{
  "n_layer": 15,
  "d_model": 64,
  "n_head": 2,
  "n_kv_head": 1,
  "head_dim": 32,
  "d_mlp": 192,
  "vocab_size": 1024,
  "activation": "swiglu",
  "norm": "rmsnorm",
  "norm_place": "pre",
  "norm_eps": 1e-06,
  "positions": "rope",
  "rope_base": 10000.0,
  "rope_fraction": 1.0,
  "qk_norm": false,
  "attn_scale": 0.177,
  "bias": "none",
  "tie_embeddings": false,
  "parallel_block": false,
  "extras": ["capped logits"],
  "init": "trunc",
  "init_std_qkv": 0.0777,
  "init_std_o": 0.0142,
  "init_std_up": 0.0777,
  "init_std_down": 0.00819,
  "init_out_by_depth": true,
  "optimizer": "soap_variant",
  "lr": 0.00818,
  "beta1": 0.95,
  "beta2": 0.99,
  "weight_decay": 0.057,
  "lr_head": 0.0126,
  "grad_clip": 1.0,
  "warmup_steps": 200,
  "schedule": "wsd",
  "decay_fraction": 0.863,
  "decay_shape": "linear",
  "final_lr_fraction": 0.0,
  "batch_tokens": 32768,
  "seq_len": 512,
  "doc_mask": false,
  "train_tokens": 101900000,
  "steps": 3110,
  "dataset": "wikipedia_en"
}
Each number is 50 + 12 x the weight over its row's rms, rounded and kept within 0 to 99. Layers, rows and columns count from 0. The size before them is the row's rms in percent of the matrix's.

# layer 11 MLP up, 192x64, rms 0.25, rows 7-43, columns 0-63
112:45 35 63 52 49 65 72 41 56 44 67 44 35 14 45 59 56 55 46 41 30 41 50 69 76 46 64 55 40 53 41 50 58 56 52 55 31 58 32 57 29 34 56 61 41 57 64 37 37 52 34 38 48 58 57 53 42 54 28 59 42 47 52 35
094:32 50 30 35 29 43 41 48 45 51 52 59 37 51 54 58 62 56 69 24 54 45 54 50 38 40 51 59 37 30 36 74 59 56 50 61 37 53 59 62 70 28 58 52 75 63 59 52 59 69 48 57 65 57 48 64 67 54 51 58 44 73 56 57
120:57 56 66 72 58 42 49 35 56 43 68 70 32 42 53 48 52 47 47 40 30 42 54 51 30 43 61 32 42 54 43 53 67 58 49 52 60 56 45 63 43 50 66 70 46 63 56 50 65 41 67 60 67 63 91 63 43 58 43 58 38 61 52 47
110:39 58 67 78 63 26 60 52 40 57 57 49 55 53 45 46 47 41 44 43 48 36 68 39 43 50 40 37 66 47 51 54 41 46 24 47 69 35 23 36 43 75 46 34 64 63 61 51 50 55 50 50 58 67 56 49 38 43 73 47 44 63 47 29
123:53 52 53 57 56 38 51 38 56 54 50 55 63 54 58 63 50 23 49 59 51 61 79 66 60 53 70 21 35 48 47 50 65 43 31 63 53 42 58 46 44 60 46 69 42 61 20 65 65 65 48 50 37 56 48 45 61 49 46 59 80 47 53 51
103:49 50 54 68 49 45 61 42 44 53 57 19 43 48 31 57 55 43 61 52 41 56 27 42 42 54 68 45 41 45 56 53 56 64 55 29 39 60 46 56 24 70 47 29 44 39 50 38 49 84 48 64 50 51 39 43 49 31 31 55 49 48 27 40
099:48 37 49 61 36 37 41 47 28 75 58 49 75 53 56 60 59 61 29 39 27 40 52 44 41 45 41 56 48 46 52 48 38 41 47 52 47 37 47 50 64 66 51 57 81 38 50 58 37 79 38 51 60 27 68 50 52 70 44 53 52 39 52 51
084:51 65 52 50 66 55 66 39 49 51 45 39 50 40 49 51 29 39 62 35 47 57 74 44 51 53 37 73 55 34 59 54 40 61 45 70 52 57 28 49 68 43 54 71 67 37 37 59 38 46 35 33 58 58 35 50 67 64 49 49 66 75 40 46
115:70 68 28 52 49 54 51 65 44 38 48 38 50 50 50 48 46 44 58 31 30 39 54 34 67 55 48 62 44 52 53 39 55 76 50 50 47 62 44 63 57 48 50 39 29 75 46 36 50 56 65 53 71 59 68 49 61 72 53 38 69 22 56 42
084:57 40 62 39 53 40 56 39 41 66 59 44 57 53 59 50 51 46 78 48 12 39 54 56 46 65 32 66 53 67 59 56 41 71 46 51 43 63 49 40 37 55 67 47 61 63 38 56 32 27 42 71 45 48 60 55 29 57 65 52 42 57 51 50
094:46 50 35 43 64 44 56 82 57 43 49 37 37 44 63 36 41 65 54 57 53 38 37 33 50 49 56 79 45 54 42 54 40 63 55 58 37 65 58 57 50 43 41 54 59 73 53 37 44 50 72 61 25 57 73 59 39 65 37 56 38 35 45 46
097:49 59 52 54 43 29 37 40 56 65 46 51 56 49 48 42 39 64 50 64 37 47 50 79 56 57 38 28 47 37 53 54 30 36 72 41 42 29 53 47 66 65 43 14 69 40 44 37 44 54 43 68 51 62 41 52 52 53 33 35 43 43 54 43
100:56 64 60 61 53 50 35 58 47 54 39 70 64 85 58 61 40 52 56 65 54 60 58 52 53 41 43 66 57 21 47 63 43 45 78 49 42 35 32 50 65 23 45 51 56 36 46 37 68 36 55 48 64 30 39 43 47 62 51 50 57 52 51 49
106:63 63 48 39 59 35 36 45 56 42 47 45 48 47 29 52 60 42 52 48 52 24 44 43 44 34 49 56 65 43 37 29 49 76 69 65 46 40 51 47 46 62 53 63 27 68 43 48 79 51 56 46 55 32 34 63 55 50 45 45 74 46 29 59
111:56 52 69 59 71 53 48 37 42 41 43 40 50 51 37 50 42 70 28 58 48 48 46 52 54 71 55 38 36 63 76 45 52 65 62 56 30 53 39 52 66 59 26 62 42 61 39 59 45 27 35 59 44 56 62 27 46 51 30 57 43 64 59 60
101:51 58 42 70 45 53 49 53 39 52 46 45 58 32 69 33 51 31 23 37 53 60 36 54 47 35 57 34 38 61 41 57 61 39 56 59 49 39 51 68 65 45 63 50 60 54 53 46 52 35 25 51 55 67 49 48 32 66 53 36 18 48 69 65
095:64 37 68 54 25 60 48 51 60 52 69 60 35 35 45 51 32 51 49 49 54 53 53 59 53 67 32 37 53 55 39 51 48 43 32 55 39 73 36 39 31 70 59 38 46 61 32 48 39 49 42 52 53 70 60 62 46 16 68 53 58 53 44 59
112:36 37 53 41 53 48 65 69 55 22 34 43 33 80 48 39 56 48 57 32 58 47 46 56 53 54 44 42 36 49 44 58 35 23 28 48 40 40 69 51 71 61 52 51 48 41 51 61 62 62 41 78 32 56 37 40 45 49 59 44 44 47 57 51
094:71 63 61 53 57 50 40 43 46 42 52 56 63 30 52 57 59 79 62 41 56 43 57 33 79 73 51 43 40 35 60 40 50 70 44 73 51 51 46 55 58 36 66 58 43 66 72 57 68 42 44 56 46 47 46 61 67 46 35 67 48 48 53 39
089:40 38 56 36 44 62 25 47 46 58 60 65 52 59 54 71 44 45 54 60 69 59 69 64 50 64 35 39 36 49 42 41 31 49 38 56 61 27 37 64 49 51 58 52 60 62 43 85 54 59 37 44 44 57 55 58 68 26 64 36 51 50 49 52
101:53 63 35 57 37 51 42 43 48 59 53 70 37 63 54 52 44 54 29 55 49 45 52 60 64 31 36 38 44 28 58 56 49 82 47 46 46 42 66 28 39 71 45 26 47 36 67 51 50 77 58 57 37 50 47 45 47 65 53 61 43 73 53 51
103:49 54 39 50 55 56 40 60 40 43 45 44 71 48 51 44 55 50 48 63 50 64 44 49 39 69 48 27 46 17 57 43 42 46 54 54 61 43 74 46 26 62 34 53 58 21 60 62 54 51 38 52 49 45 43 21 43 78 69 60 50 58 45 46
108:59 47 54 74 40 67 51 40 55 60 58 27 61 51 63 36 29 40 60 39 57 58 67 52 51 72 61 47 28 36 35 47 62 51 55 36 38 51 39 54 59 48 34 52 61 18 39 50 56 55 39 37 39 46 62 57 40 63 58 48 48 49 70 29
086:46 50 27 37 45 43 49 43 51 57 44 48 32 48 58 76 37 42 21 55 40 61 50 50 62 36 45 56 36 35 50 80 50 31 30 55 49 40 61 65 54 45 41 48 50 35 25 54 48 46 44 38 25 42 61 50 59 74 46 54 54 57 66 47
094:39 56 54 35 58 56 67 74 50 56 42 44 53 68 63 41 55 48 56 33 47 57 48 62 60 57 73 49 70 54 48 32 36 30 49 55 70 51 67 67 34 33 64 28 29 39 45 45 62 53 48 48 34 45 41 36 61 51 38 56 52 68 37 38
091:64 41 55 28 39 48 44 65 61 51 40 40 34 52 43 54 48 30 60 47 39 50 41 49 59 63 48 47 51 48 54 30 65 50 48 42 44 50 69 36 54 54 59 43 69 48 48 14 38 43 74 46 46 43 70 50 59 56 72 69 26 43 71 56
092:64 44 58 44 25 56 43 32 56 47 39 58 57 67 65 62 44 40 45 49 46 19 49 48 41 38 42 59 45 48 53 65 48 51 45 49 42 51 29 44 72 56 24 57 58 37 74 41 36 63 31 51 46 79 55 51 37 52 34 55 55 64 38 57
086:44 45 61 50 55 47 54 47 67 68 40 47 38 34 44 43 68 55 80 30 27 42 30 60 57 63 64 69 61 66 32 72 51 53 50 43 57 53 76 69 62 61 52 63 48 65 59 40 45 35 53 53 60 53 49 49 54 41 41 32 55 51 57 43
091:42 52 41 50 28 39 37 41 57 45 55 69 44 50 43 44 46 74 42 45 50 49 69 58 60 63 53 51 35 74 48 65 31 72 53 26 51 44 21 65 40 47 64 55 77 72 41 47 50 56 49 44 32 62 57 37 55 46 42 54 46 63 50 48
091:39 72 34 23 66 43 60 53 33 58 46 56 58 37 40 45 40 57 57 36 42 52 48 54 60 54 29 41 41 51 77 68 64 44 65 65 51 41 48 46 57 38 33 44 51 62 57 30 53 32 53 45 41 52 44 83 45 48 49 44 60 33 47 68
112:41 39 24 54 66 48 54 35 57 56 46 20 44 50 51 51 49 60 06 51 42 35 53 45 29 41 54 47 62 45 56 47 43 52 57 51 39 58 46 62 40 52 58 69 30 51 47 50 49 39 57 61 41 46 44 56 46 61 51 62 82 72 51 47
098:65 48 45 65 56 30 58 52 51 42 53 42 61 48 72 64 58 47 39 40 54 44 51 67 74 48 27 59 24 55 36 50 37 55 18 38 49 71 51 57 47 48 65 36 52 56 29 44 34 55 56 61 48 38 68 54 42 44 45 50 40 46 41 72
100:46 39 52 28 41 54 73 60 41 65 25 53 69 71 77 57 48 55 49 62 51 41 31 69 52 37 41 53 44 55 62 63 62 57 47 56 52 51 59 48 47 63 43 45 33 53 66 55 74 50 73 44 47 28 48 67 50 60 54 58 63 48 45 34
096:43 45 39 61 63 43 54 68 51 65 63 45 21 42 51 63 62 50 46 51 52 68 40 63 57 58 68 44 38 66 60 61 64 65 43 51 46 73 48 38 48 50 30 45 34 67 61 66 52 63 48 43 46 41 34 60 29 49 78 51 51 67 61 35
112:76 47 25 39 52 53 32 47 44 59 44 54 12 59 44 54 42 53 55 49 49 34 71 58 43 63 54 48 66 57 43 39 47 70 50 39 38 52 45 36 45 34 53 61 18 58 35 51 33 54 29 55 50 51 53 62 48 65 54 42 62 39 53 58
104:57 68 64 45 49 51 49 35 54 40 61 72 58 43 54 36 54 45 47 35 59 62 43 30 55 41 88 54 53 33 39 64 52 60 63 53 41 67 50 72 54 58 48 67 44 61 52 33 62 52 61 37 60 59 74 76 40 52 59 44 48 52 55 54
106:60 51 30 50 53 56 76 34 57 65 53 60 41 51 55 56 59 62 58 46 67 71 58 36 28 46 37 44 56 39 33 61 45 58 64 34 38 68 57 30 56 43 60 44 48 58 54 58 41 55 51 60 50 41 84 62 47 64 71 34 62 55 62 53
# layer 11 MLP down (transposed), 192x64, rms 0.224, rows 7-42, columns 0-63
107:48 50 60 39 50 64 48 42 45 68 34 42 51 82 33 39 68 41 32 58 52 55 42 39 70 33 66 41 38 43 55 63 59 55 45 43 34 66 27 42 59 47 32 64 44 49 36 63 65 59 47 42 57 39 60 41 52 56 54 76 60 37 41 42
093:60 45 40 43 49 58 53 38 48 45 64 39 54 60 42 50 23 53 31 82 60 49 40 34 65 42 44 41 46 38 61 42 49 42 46 40 49 42 50 66 56 76 45 35 30 23 33 45 48 60 74 43 33 40 44 55 45 40 39 35 61 58 58 56
117:60 53 45 41 55 35 64 61 36 50 73 54 55 79 39 55 46 76 49 49 81 31 54 39 43 40 66 15 52 54 60 51 56 37 64 40 53 65 54 40 60 44 47 52 53 54 37 50 49 44 44 63 60 60 40 55 32 45 61 59 53 34 37 59
112:71 49 32 46 59 32 47 56 43 59 46 39 42 44 56 68 65 34 67 57 52 49 39 42 53 43 39 49 50 64 26 36 25 61 44 43 38 59 46 56 47 51 69 60 52 74 46 31 45 68 47 17 42 37 35 44 48 47 53 40 64 50 61 57
109:33 81 29 35 42 58 55 40 74 47 43 62 52 62 65 47 41 36 54 47 36 49 62 47 57 65 64 56 67 44 53 51 41 36 39 58 51 56 51 54 46 58 50 63 42 36 22 79 37 40 52 67 46 37 57 38 56 38 45 62 58 53 66 38
101:57 48 55 57 42 44 39 42 44 47 58 64 72 59 47 60 62 71 43 59 53 39 66 41 64 64 53 49 41 72 78 50 65 67 44 46 43 43 63 70 45 50 53 60 34 26 52 31 32 44 35 69 47 62 44 69 45 62 46 68 53 65 63 46
106:46 59 45 52 69 62 45 35 63 65 28 61 28 72 54 44 55 68 62 53 46 37 41 42 38 42 23 52 44 49 48 34 79 49 44 32 50 54 72 57 55 58 44 32 45 50 26 50 44 37 47 51 36 39 60 51 53 63 47 47 40 66 61 46
072:69 56 46 52 66 48 32 57 48 33 70 38 40 08 56 49 60 56 44 55 58 53 49 35 52 59 44 75 51 60 41 44 35 30 62 47 57 47 57 42 55 39 61 39 39 50 70 39 74 48 57 43 66 63 53 64 58 60 52 54 50 59 68 60
105:21 52 52 42 49 20 43 38 39 73 61 50 49 37 60 30 52 51 44 58 64 55 42 61 60 45 27 46 50 50 53 47 57 41 44 60 59 64 49 60 58 60 36 43 84 39 69 39 59 56 53 70 58 55 63 62 35 36 62 42 43 38 52 48
092:63 34 34 50 30 52 41 55 46 43 39 61 43 18 47 47 72 61 49 45 23 54 59 58 27 56 62 79 44 54 51 46 57 52 38 44 56 48 38 43 59 44 40 16 39 44 50 56 57 69 37 49 71 43 54 48 53 41 50 56 64 52 43 40
100:54 46 56 50 62 50 46 27 65 40 54 53 63 72 60 50 62 44 47 49 52 57 35 49 57 30 53 71 52 13 47 38 50 59 46 54 42 52 40 39 64 73 55 33 45 60 72 59 31 31 44 61 54 51 45 50 38 57 36 55 47 42 79 63
097:41 38 50 33 53 52 48 65 49 40 43 62 34 40 33 64 58 74 50 61 42 47 27 34 53 67 64 32 46 55 38 37 56 46 70 44 68 69 55 32 38 50 44 42 56 56 52 37 44 34 36 44 31 36 55 34 43 30 56 67 52 41 33 49
099:51 65 38 67 44 49 29 41 54 57 53 58 64 43 71 51 51 18 66 39 53 80 35 56 49 66 53 48 24 69 34 46 63 65 46 55 60 50 59 58 37 32 59 44 58 59 41 44 33 54 57 59 36 42 57 61 45 52 53 43 32 46 65 52
107:42 68 39 57 53 73 73 39 51 51 56 47 56 57 45 49 55 52 47 69 54 40 48 33 39 44 43 44 58 79 45 51 39 51 42 52 76 54 15 56 51 60 44 14 50 48 41 52 54 52 34 53 64 68 40 48 46 50 45 48 58 54 64 70
101:28 44 58 26 53 55 92 44 32 50 49 60 49 50 62 36 44 36 43 52 32 47 50 58 64 43 43 41 63 61 33 59 67 31 34 50 42 62 54 55 60 66 64 31 50 46 63 70 48 65 58 52 48 32 53 55 60 52 41 44 57 52 45 62
097:58 51 38 39 52 55 56 59 67 59 41 45 22 30 35 43 50 84 58 70 43 44 45 33 65 39 73 58 52 67 37 29 56 48 48 52 46 51 35 50 53 64 41 32 46 44 53 51 63 31 50 45 51 54 56 58 58 49 25 52 44 33 37 40
103:52 68 50 47 61 70 44 83 61 53 42 37 46 36 65 53 40 42 68 37 63 71 54 48 24 34 59 52 42 46 55 67 72 65 38 37 51 32 52 62 46 67 60 50 60 56 55 66 56 43 47 48 41 33 46 53 41 36 45 58 34 51 43 66
115:50 71 52 53 38 53 46 61 61 40 35 69 63 43 49 51 47 70 52 51 51 50 38 79 57 44 54 69 64 44 60 60 57 47 57 24 40 46 52 58 72 56 42 68 59 47 50 44 61 40 50 43 46 53 30 46 62 57 29 56 55 12 35 45
099:47 44 72 48 44 40 68 59 52 54 57 42 57 64 54 51 54 48 41 62 30 44 45 60 70 51 40 36 39 53 50 48 39 49 46 53 45 61 37 53 68 81 38 48 68 37 63 58 46 53 45 60 59 42 61 54 56 19 52 32 52 87 62 63
091:36 52 67 49 61 49 63 32 53 44 55 68 45 41 33 44 41 56 48 39 57 44 68 39 33 54 50 72 52 56 45 42 49 75 49 41 68 56 31 37 33 54 22 39 30 51 34 65 38 62 42 51 62 58 55 59 62 40 53 50 72 51 57 69
102:28 75 58 49 63 54 83 57 62 45 51 29 50 40 51 52 42 56 63 69 32 40 49 38 56 53 54 22 56 42 57 44 51 58 66 66 50 43 32 45 35 55 43 45 56 70 47 42 63 49 54 48 46 47 54 34 30 37 65 67 51 33 42 45
100:58 42 51 46 49 58 58 40 54 60 41 44 78 48 48 76 50 51 57 46 57 46 16 60 51 43 51 49 90 66 64 41 35 50 56 38 45 63 41 31 46 46 51 38 54 37 43 25 39 51 61 47 55 69 52 51 65 48 44 63 56 41 53 36
098:49 58 51 43 53 49 62 61 40 27 42 58 46 67 56 52 51 55 56 41 32 35 41 41 50 35 32 43 67 61 63 38 37 56 55 49 61 61 64 46 66 22 32 60 43 52 44 54 46 85 61 59 61 43 61 52 51 40 56 53 57 43 16 36
090:36 43 35 38 42 70 49 36 73 57 70 52 51 76 56 38 42 54 49 56 60 56 64 43 48 47 49 62 38 43 70 50 48 69 60 53 41 61 46 37 53 60 45 59 44 43 65 65 50 32 33 50 63 46 73 09 50 50 42 57 56 54 54 40
098:59 40 46 48 40 70 48 71 53 37 55 43 42 48 49 31 46 56 61 49 23 46 55 69 54 46 44 17 74 53 46 61 42 51 67 53 48 60 38 51 48 48 48 31 29 59 29 47 50 28 55 64 42 56 61 31 46 41 40 43 31 45 36 61
086:57 65 54 55 44 61 48 61 41 44 35 57 62 69 42 59 53 55 54 44 65 40 48 76 46 54 50 20 63 44 34 49 59 58 31 52 72 47 53 71 31 50 31 41 32 63 48 61 58 42 36 52 58 26 38 27 57 48 40 55 68 57 52 46
100:60 65 58 52 47 36 47 39 47 40 47 68 30 14 48 33 35 54 18 61 37 53 46 39 42 58 48 50 61 55 35 53 42 46 48 40 34 40 40 60 47 36 27 39 49 45 46 48 48 26 59 60 48 45 34 39 44 53 33 65 60 46 45 69
089:74 45 55 23 39 50 56 61 60 63 55 70 67 64 48 52 63 52 60 70 58 40 53 54 51 50 57 48 54 58 56 54 40 45 37 62 54 41 47 19 28 47 57 42 58 45 60 38 58 36 63 42 33 59 28 68 42 39 48 23 54 64 55 49
090:53 75 37 49 43 51 48 38 72 55 37 76 33 57 55 40 48 52 32 33 59 23 49 56 36 27 67 31 66 38 47 16 47 57 56 38 51 48 53 60 45 52 55 49 56 40 47 36 58 43 59 42 40 49 45 35 45 53 42 56 50 63 67 44
102:58 48 65 60 39 68 59 40 50 44 52 54 51 66 67 53 51 69 46 53 37 48 40 46 59 41 29 29 41 53 51 43 57 58 37 31 50 29 52 30 52 54 36 61 48 65 37 40 58 32 52 50 39 57 39 25 63 77 74 61 66 45 62 48
112:46 60 53 49 47 46 60 49 51 77 47 75 35 49 61 53 38 64 53 49 20 53 45 41 40 55 58 29 66 47 44 54 59 41 30 47 34 60 52 51 56 44 35 72 30 58 54 41 53 59 40 58 65 61 55 34 44 68 51 78 48 65 65 42
095:59 60 30 53 41 65 34 56 61 65 54 43 51 49 49 61 29 77 32 37 58 54 64 50 29 31 53 24 59 54 42 46 79 58 57 40 24 39 57 48 33 49 35 43 74 49 51 40 54 56 56 53 45 55 61 55 64 55 38 52 54 55 49 48
098:71 36 40 61 61 41 28 47 38 62 50 50 47 43 52 51 41 53 64 34 52 39 23 38 46 41 49 63 56 60 43 26 69 58 50 24 53 41 43 46 53 59 61 30 51 57 54 61 56 29 37 39 59 47 79 54 51 57 54 48 55 27 58 34
092:36 52 59 42 44 60 54 45 33 45 37 44 39 42 46 62 43 70 46 49 84 30 51 43 35 57 58 42 41 54 43 58 44 42 58 51 38 65 50 58 54 60 51 36 48 53 29 58 40 78 44 72 48 60 54 62 49 33 76 66 72 35 38 53
109:48 26 50 57 55 30 52 45 44 63 64 38 33 44 37 53 60 62 54 61 44 57 77 57 66 53 45 51 25 47 82 62 63 56 55 51 77 70 67 38 52 58 40 59 56 54 69 44 54 39 56 56 55 55 47 58 44 46 61 54 41 71 47 37
112:59 41 46 60 45 38 42 50 46 58 47 74 43 29 46 42 47 64 60 51 49 52 35 33 54 48 67 63 56 35 49 97 49 59 48 81 42 64 48 54 62 61 44 54 51 66 49 29 49 47 54 56 56 44 65 47 48 66 48 54 26 51 48 41
# layer 11 MLP gate, 192x64, rms 0.251, rows 8-43, columns 0-63
094:42 65 45 38 64 50 47 73 48 35 65 52 67 39 49 50 29 34 44 60 68 49 61 44 60 62 59 60 58 63 42 87 48 63 37 60 48 41 35 48 43 44 70 49 67 39 41 67 54 47 49 42 29 54 41 39 61 50 49 35 37 39 30 50
104:59 56 58 40 43 47 58 44 31 59 70 47 21 55 40 71 77 57 67 44 54 60 71 47 44 22 46 38 51 47 58 55 59 50 48 39 56 39 59 35 32 48 55 52 52 71 48 44 56 52 37 42 45 65 64 52 37 58 43 43 35 71 60 28
111:39 29 49 66 53 32 68 47 31 49 61 45 55 58 42 37 64 48 53 60 34 53 77 46 69 41 48 45 57 51 54 59 64 28 37 47 63 48 55 34 67 62 42 70 35 60 34 70 32 38 54 72 62 49 39 60 57 49 43 53 51 60 49 36
116:70 52 32 45 26 40 67 50 46 44 48 63 31 69 45 48 66 59 61 45 38 54 53 26 52 31 49 53 32 60 45 46 35 57 48 75 39 44 56 57 46 48 78 77 58 46 60 38 69 47 59 37 43 42 46 68 45 53 52 43 59 55 60 53
097:75 41 76 56 59 35 59 43 38 44 54 48 69 54 48 28 58 21 59 63 45 38 64 64 61 48 45 45 27 33 37 50 44 30 34 41 37 62 49 55 34 51 47 53 51 45 44 57 48 47 53 35 63 54 65 45 55 68 63 38 36 58 66 44
092:73 58 68 37 58 62 55 30 50 46 48 38 32 43 32 43 60 49 61 41 53 70 54 62 40 38 63 48 66 42 33 47 41 58 44 42 83 53 52 42 46 57 36 57 55 52 72 43 56 56 54 54 45 60 63 37 55 49 83 29 52 62 57 50
094:37 22 44 49 74 49 49 53 51 57 62 58 59 42 46 29 63 62 58 25 40 30 61 65 35 54 59 63 25 47 60 45 44 62 50 55 43 58 46 59 57 58 50 53 42 43 35 72 61 45 61 44 31 58 50 58 56 37 41 54 54 51 33 19
103:21 49 66 45 57 40 41 40 46 35 49 47 59 60 48 43 53 39 64 43 46 39 39 71 34 36 45 38 83 35 59 34 44 57 51 56 69 44 68 62 52 45 55 40 41 52 45 37 44 44 68 37 49 82 43 42 57 34 49 35 40 58 49 41
099:64 32 49 57 55 40 38 43 57 61 38 55 49 68 62 40 28 48 50 55 52 41 71 48 60 62 56 40 45 37 59 33 47 82 44 39 26 41 45 35 64 66 42 48 35 32 45 53 47 31 72 55 56 46 62 49 39 56 68 34 61 45 66 48
092:50 53 63 46 44 21 48 74 48 45 56 59 49 49 59 39 53 45 35 46 50 61 42 47 54 54 37 25 72 42 57 30 67 68 48 40 55 28 52 38 64 59 37 45 52 57 55 62 49 46 46 51 46 55 41 35 91 38 69 51 52 51 49 64
091:66 64 61 53 41 64 44 48 65 55 48 57 66 51 47 65 43 42 35 45 53 72 64 63 50 65 74 37 59 24 41 44 39 36 38 64 43 47 34 47 67 35 46 59 26 44 55 65 49 70 53 35 37 54 58 56 55 45 50 29 39 50 62 67
103:44 43 36 35 52 39 36 49 49 71 59 23 64 67 39 54 49 47 58 62 64 67 46 40 79 51 50 62 50 65 50 39 38 42 40 44 43 60 69 44 57 51 48 75 40 61 48 55 46 43 38 69 66 74 59 55 39 66 35 41 54 69 49 45
100:57 61 53 45 57 50 71 55 38 64 76 65 53 50 61 37 33 38 51 60 48 90 55 39 71 43 56 47 56 45 50 50 65 26 59 61 48 50 36 61 24 41 56 37 53 45 32 53 46 46 42 48 47 58 36 41 37 44 37 32 44 40 45 42
108:55 62 56 49 39 49 54 21 34 52 49 49 63 55 35 44 36 64 31 54 67 59 34 29 62 55 60 47 64 59 60 47 45 37 59 65 45 40 65 47 41 49 32 70 58 35 41 60 62 45 48 44 56 45 54 54 85 44 64 48 36 64 30 52
099:31 53 66 41 58 35 51 43 67 59 55 36 72 59 52 59 63 34 58 52 51 37 46 41 49 73 32 26 39 57 30 54 32 43 39 63 51 58 43 62 56 47 33 54 38 55 32 48 41 47 59 81 46 56 43 61 48 56 29 52 43 46 61 31
105:35 41 46 54 33 65 11 59 53 47 56 47 48 65 49 39 47 48 40 65 63 58 49 49 59 50 41 49 70 53 40 35 58 59 27 55 56 45 36 44 51 29 47 38 64 57 40 67 63 53 30 57 44 59 45 76 46 33 37 47 26 51 47 38
114:29 47 56 56 58 58 58 60 49 56 61 66 51 62 35 63 37 62 55 34 59 66 52 57 62 41 52 48 41 59 31 70 53 54 40 66 57 27 63 33 65 46 38 31 51 65 48 51 41 32 38 51 65 62 51 49 80 44 62 37 42 63 71 43
097:52 57 28 55 55 56 57 63 57 42 40 43 59 60 61 41 34 35 42 37 59 62 39 54 47 41 42 54 50 31 48 77 49 57 63 41 58 59 45 42 44 18 56 34 67 41 23 60 49 51 32 72 46 25 59 60 62 39 44 40 44 37 51 46
096:57 50 32 56 51 50 58 36 54 54 40 46 64 61 43 67 69 43 63 54 64 66 60 51 66 67 29 26 43 59 49 47 25 43 40 46 42 50 47 51 75 38 61 44 69 40 75 45 65 43 41 27 46 32 50 45 55 59 29 64 53 50 42 46
097:40 60 43 50 40 61 40 44 67 54 29 48 46 51 59 44 74 50 42 60 44 31 49 49 51 60 33 40 51 35 43 50 49 33 58 78 51 34 39 46 43 50 43 59 48 31 47 84 43 28 57 29 58 67 27 53 43 54 50 40 55 55 39 32
104:60 60 66 46 75 55 37 44 46 38 33 49 58 77 39 48 38 52 68 59 51 48 40 26 53 59 53 26 62 52 55 43 67 46 58 60 48 32 59 39 77 64 50 61 33 38 50 55 60 39 38 56 46 42 40 41 70 46 65 47 53 71 50 43
102:69 25 54 51 61 48 36 70 46 33 62 56 54 42 27 38 28 44 52 55 48 40 34 46 48 46 48 55 46 59 33 44 50 57 42 43 43 46 45 43 42 49 65 49 41 55 31 43 28 38 15 44 53 44 66 50 64 62 53 57 48 74 73 59
093:62 55 18 51 47 56 41 37 52 68 49 59 50 57 60 53 60 55 39 58 64 40 42 40 38 24 55 44 78 67 38 45 33 52 22 59 49 32 56 53 53 44 63 46 38 48 68 42 50 48 41 73 41 41 35 36 51 30 57 47 43 66 55 58
116:69 59 77 37 56 69 56 57 69 45 66 41 59 45 61 64 25 60 67 48 68 42 61 55 36 60 37 40 68 36 66 58 42 56 42 49 59 57 60 48 43 43 50 53 68 50 50 73 59 47 60 61 46 63 40 49 35 54 44 35 38 52 23 60
093:44 52 66 36 49 55 57 55 51 41 43 36 75 33 44 49 39 29 51 54 44 51 27 52 25 53 38 43 54 74 41 51 28 68 36 61 51 39 46 50 47 45 50 48 59 49 42 65 49 74 51 59 62 28 43 67 60 40 61 34 66 48 34 32
098:53 51 48 64 53 46 27 62 55 51 62 47 71 57 21 55 46 43 70 74 55 27 50 59 64 30 33 50 56 44 69 38 45 60 52 50 62 56 54 56 48 70 36 47 54 47 64 51 36 40 45 36 59 63 42 37 35 24 52 59 42 55 68 55
101:36 57 54 31 34 65 56 51 35 56 58 56 47 63 48 61 51 47 60 71 34 34 46 64 34 44 53 40 38 29 43 52 32 48 40 54 45 40 54 28 20 41 52 56 61 52 38 75 47 35 41 44 52 47 60 71 29 68 49 42 37 54 42 38
085:64 51 37 41 51 58 65 62 28 65 64 72 55 53 56 63 45 40 45 51 37 37 54 38 49 51 45 56 52 23 58 48 47 34 51 56 68 64 30 38 34 41 46 67 43 42 32 76 37 50 40 55 62 46 49 76 43 36 36 64 38 42 47 58
094:72 53 38 43 50 39 50 59 41 53 40 69 47 51 46 52 87 68 42 42 44 30 65 46 48 46 59 46 25 42 27 39 47 36 60 58 38 61 66 60 30 53 48 55 50 50 61 63 43 55 56 50 43 64 56 54 54 28 50 68 64 68 69 45
113:63 32 68 27 50 50 49 54 62 56 50 48 46 72 51 40 54 61 55 27 47 49 59 52 54 50 57 31 75 45 67 70 39 53 49 55 56 31 62 36 83 63 54 39 54 54 28 57 68 49 61 48 60 34 51 43 67 44 49 62 44 63 55 45
096:53 11 48 40 59 44 58 39 53 57 50 63 49 46 41 47 54 51 49 52 36 49 72 32 46 52 24 43 55 45 58 65 36 64 60 63 44 78 50 44 41 45 64 62 66 46 43 33 50 53 49 46 40 49 81 55 49 66 45 57 34 41 54 70
105:29 47 43 44 42 62 56 47 51 30 53 42 52 69 22 50 61 42 28 49 60 50 50 53 63 48 39 53 66 60 45 59 55 60 28 36 57 32 49 32 60 61 59 48 60 31 54 56 63 30 52 65 60 60 54 34 56 61 27 75 49 64 45 35
091:76 43 77 43 41 23 46 45 54 59 70 43 51 38 48 72 47 43 35 55 61 49 65 49 51 56 56 41 61 70 53 41 88 59 47 51 44 50 52 29 52 60 54 68 58 63 49 49 73 45 44 52 63 35 53 36 47 53 41 42 45 42 48 42
110:36 19 59 55 36 57 78 49 51 45 49 54 69 73 45 43 62 38 50 37 48 52 72 51 49 41 62 41 60 61 59 51 37 55 48 55 47 24 54 55 54 49 42 44 42 49 33 61 50 35 49 39 56 55 32 22 49 36 61 73 53 65 39 42
098:45 45 59 63 54 47 36 64 47 43 44 39 60 78 53 41 49 48 38 43 59 88 63 64 53 22 56 37 48 45 65 40 35 40 48 73 55 42 50 40 42 43 47 31 39 56 32 45 58 23 34 57 51 53 46 49 53 51 38 39 35 54 63 53
099:48 47 39 26 59 41 66 36 51 44 39 32 75 60 31 33 36 49 35 57 39 44 63 37 57 48 38 45 45 46 46 23 70 31 45 62 37 55 38 51 51 47 51 69 49 42 57 41 79 43 54 35 53 51 44 52 51 48 30 53 51 49 49 25